From a checkpoint of a small transformer trained on Wikipedia.
Architecture: rotary positions, no biases in attention or MLP, untied embeddings.
Training: a variant of SOAP for these matrices, 125M tokens, 3812 steps.
Each number is 128 + 32 x the weight over its row's rms, rounded and kept within 0 to 255. Layers, rows and columns count from 0. The size above them is the row's rms in percent of the matrix's.

# layer 8 attention output (transposed), 128x128, rms 0.348, rows 11-14,43-46,75-78,106-110, columns 64-127
size [120 132 123 134  96  96  93  82  80  76  75  82  95 104  99 104  98]
[[159 165 136 131 133 143 191  98 101 133 155 196 137 121 116 127 201 131   8 119  32 141 122 159 128 142 157 140 119 140 129 116 162 130 134 191 206 129 128 167 163 103 166 142 186 108 124 113 129 177 130 124  83 121 134 159 139 106 122 126 119 185 142 158]
 [144 137 128 166 133 122 146  93  69  82 149 110 147 114 125 151 155 121 143  93  64 178 105 197 149 115 172 185 141 106 166  53  85  93 170  96 137 176 138 110 106  65 135 145  96 100 168 144  94 106 138 144  71 158 179 132 122 188  95 173 127  81 151 118]
 [115 115  69 140  84 114  98 136 100 166 124 141 155 162 160 100 180 207 146 104 164 137 139 103 174 167 139 152 168 136 108 102 119 110 190 115 108 104  48 176  97 125 120 130 105 156  94  92 113 156 116 242  77 130 107  77 131  83  66 104 119 137 152 114]
 [145  93 115  86 102 112  61 175 163 169 132 136 144 161  85 139  91 103 160 121 159 120 169 137 223 105 108 105 142 112 148 129 105 114 113 106  95 144 154  70 104 138  81 148 143  73  94 136 167 130  84  65 103 132 143  71 182 116 111  75 191 106  86 149]
 [179 105 102  97 151 148  71 151 170 122 142 114 164 155 132 115 123 149 107 153 152 205 159 151 138 124 137 116 146 128 116 118 131 144 116  85 112 122 114 132 102  95 118 108 123 129  96 114 117 112 138 101 125  78 173  85 104 123 112 137 147 114 133  92]
 [130 143 138  79 120 155  95 169 133 139 160 145  74 102 145 165 159 103 187 138 130 137 107 119  40 170  65 117 115  67 124 162  89 136  92 125  49 162 199 115 124 137 152 147 128 133 162 172  83 110 159 140 194 128 126 144 172 108 151 130 116 197 126 148]
 [100 169 148 178 150 118 197  92 111  94 139 115 173 123  73 123  99 118 100 119 105  83 172 153 165 140 166  72 123  96 146 184 134  75 138 124 146  83 109  66 143  97  37 143 131 111 159 181 148 118  90  83 106  92 148 140 139 108 140  87  97 180 166 115]
 [ 95  88 104 139  96 131 180 104 180  74 139  84 100 110 134 148 162 190 132 156  93 107 133  93  57 133 209 173 165 129 173 191  81 181 153  98 153 124 138 143 151 169 140 121 162 141 134 150  86 128 124 152 154  60 127 123 156 137 115 157 149 133 100 117]
 [104  85 154 119 153 145 115 149 196 110 115  96 121 152 135 147 119 138 247 131 210  98 108 134 128  94 167 142 102 127 113  99 146  99 141 115  70 145 133 113 154 113 117 131 128 104 167  98 103 123  76 178 145 157 119 158 122 187 138 114 103  68  78 178]
 [116 130 106 121 149 148 135 169 163 123 121 120 121 153 112 129  73 113 110 165 148 108 121 120  88 165  96  75 128 119 129 129 133 147 160 168 170 111  92 201 110 172 111  86 176 162  48 115 162 135  95 132 129 162 145 105 108  65 158 130 124  80 140 194]
 [190  91 165 143 165  79 146 187 114  40 112 105 133  84 117 128  96  86 143 110  96 112  88 148  92 112 113  90  94  91 170 150 120 137  66 156 164 167 181 107 185 140  93 169 164 111 134 158 106 105 150  68 142 132 167 161 105 188 140 132 109 142 112 135]
 [136 140 116 135 126 148 181 104 108 102 118 167 123 143 149 112 189 124 163 128 118 119 149 185 100 152 117 138 129  87 158  41 109 121 179 162 193 123 129 172 162  91 133 123 117 181 177 116  99 155 182 130 147 158 125 157 116 101 125 146  72 152 174 136]
 [141 104  88 147 111 113 182 158  90 158 135 135 116 132  80 123 133 150 110 126  85 215 147 166 142  80 195 136 156 143 160  89 145 151 119  66 176 106 127 107 189 121  95 151 116 136 115 117  83 134 112  99 176 110 144 128 127 150 152  99 137 140 116 153]
 [112 242 101 166 111  74 106 148  98 155  94 119 117 107 157 154 121 146 107 134 142 171 141 110 151 173  55  67 152 169 122  78  95 149 141 119 132  80 104 123 132 162 178  92 179 115 113 112 140 135 185 146 130  87  68  94  83 102 146 105 127 117 115  94]
 [156  84 186 136 124 107 124 107 138 175 150 134 142 162 113 136 170 139 171 102 124 154 193 143 179 137 117 132 135 193 118 188 162 109  70  77 148  77  65 105 177 143 159 100  93 119 180 100 114 169 100 104 134  52 108 117 117 102 152  88 135 153 139 113]
 [137 160 119 162 108 143 157 117 161 166 144 126 115 163 119 133 173 205  98 140 120 121  94 130 112 131 166 150 124 123 121 139 162 185 121 117 100 168 157 170  41 112 144 135 146 161 106 111 162 176 133 118 130 156 105 105 148 135 163 111 126 109 145 112]
 [ 76 123 151 119 161  71 132 118 100 132 132 141  79  85 116 121 128 121  54  67 118 153  98 124 101 150  85 101  76 159  73 147  78 149  75 155 100 116 107  97 127 137 147 113 118 158 108 168 162 158 152 132 106 129 135 127  90 138 125 158  96 122 142 154]]
# layer 8 attention value, 32x128, rms 0.404, rows 11-14, columns 64-127
size [101  99 109 107]
[[108 130 157  86 183 122 132 158  96 102 110 101 121 107 137 130 159  36 163 113 128  92 149 115 129 158 125 138 171 102 135 119 110 110 105 150  83 161 207  59 144 159 129  88 127 167 148 188 177 130  71 147 100 156 113 113 143 115 102 141 126 121 175 135]
 [115 198  97 142  86 110  94 128 127 139  93  73 181 168  98 128  96 143  91 150 100  89 159 116 192 101 124 149 144  80  60 145 147  96 226 130 119 100 130  59  65 171  93 140 169 123 131 106 178 181 118 134 161 136 157 126 144 164  64 159 159 135 179 122]
 [197 111 136  58 104 120  94 133 137 149  85 138 120 152 174 179 129  87  90 137 204 171 143 105 109 117 112 137 153 139 119 160  96  93 130 191 117 116 114  99 185 139 198 166 143  91 126 170 140  87 166 136 100  82 178 117 129 163 164 212 160 144 136 110]
 [177 120 112 109  84 150 128 165  90 108 123 216 110 148 118  61 151  91 112 142 134 106  41 178  61 118  95 137 100  99  99  97 140  60  88 138 150 106 125 184 110 148 105 137  64 139 123 173 162 126 138  96 139 204 194 158  91 136 123 131 145 152 117 141]]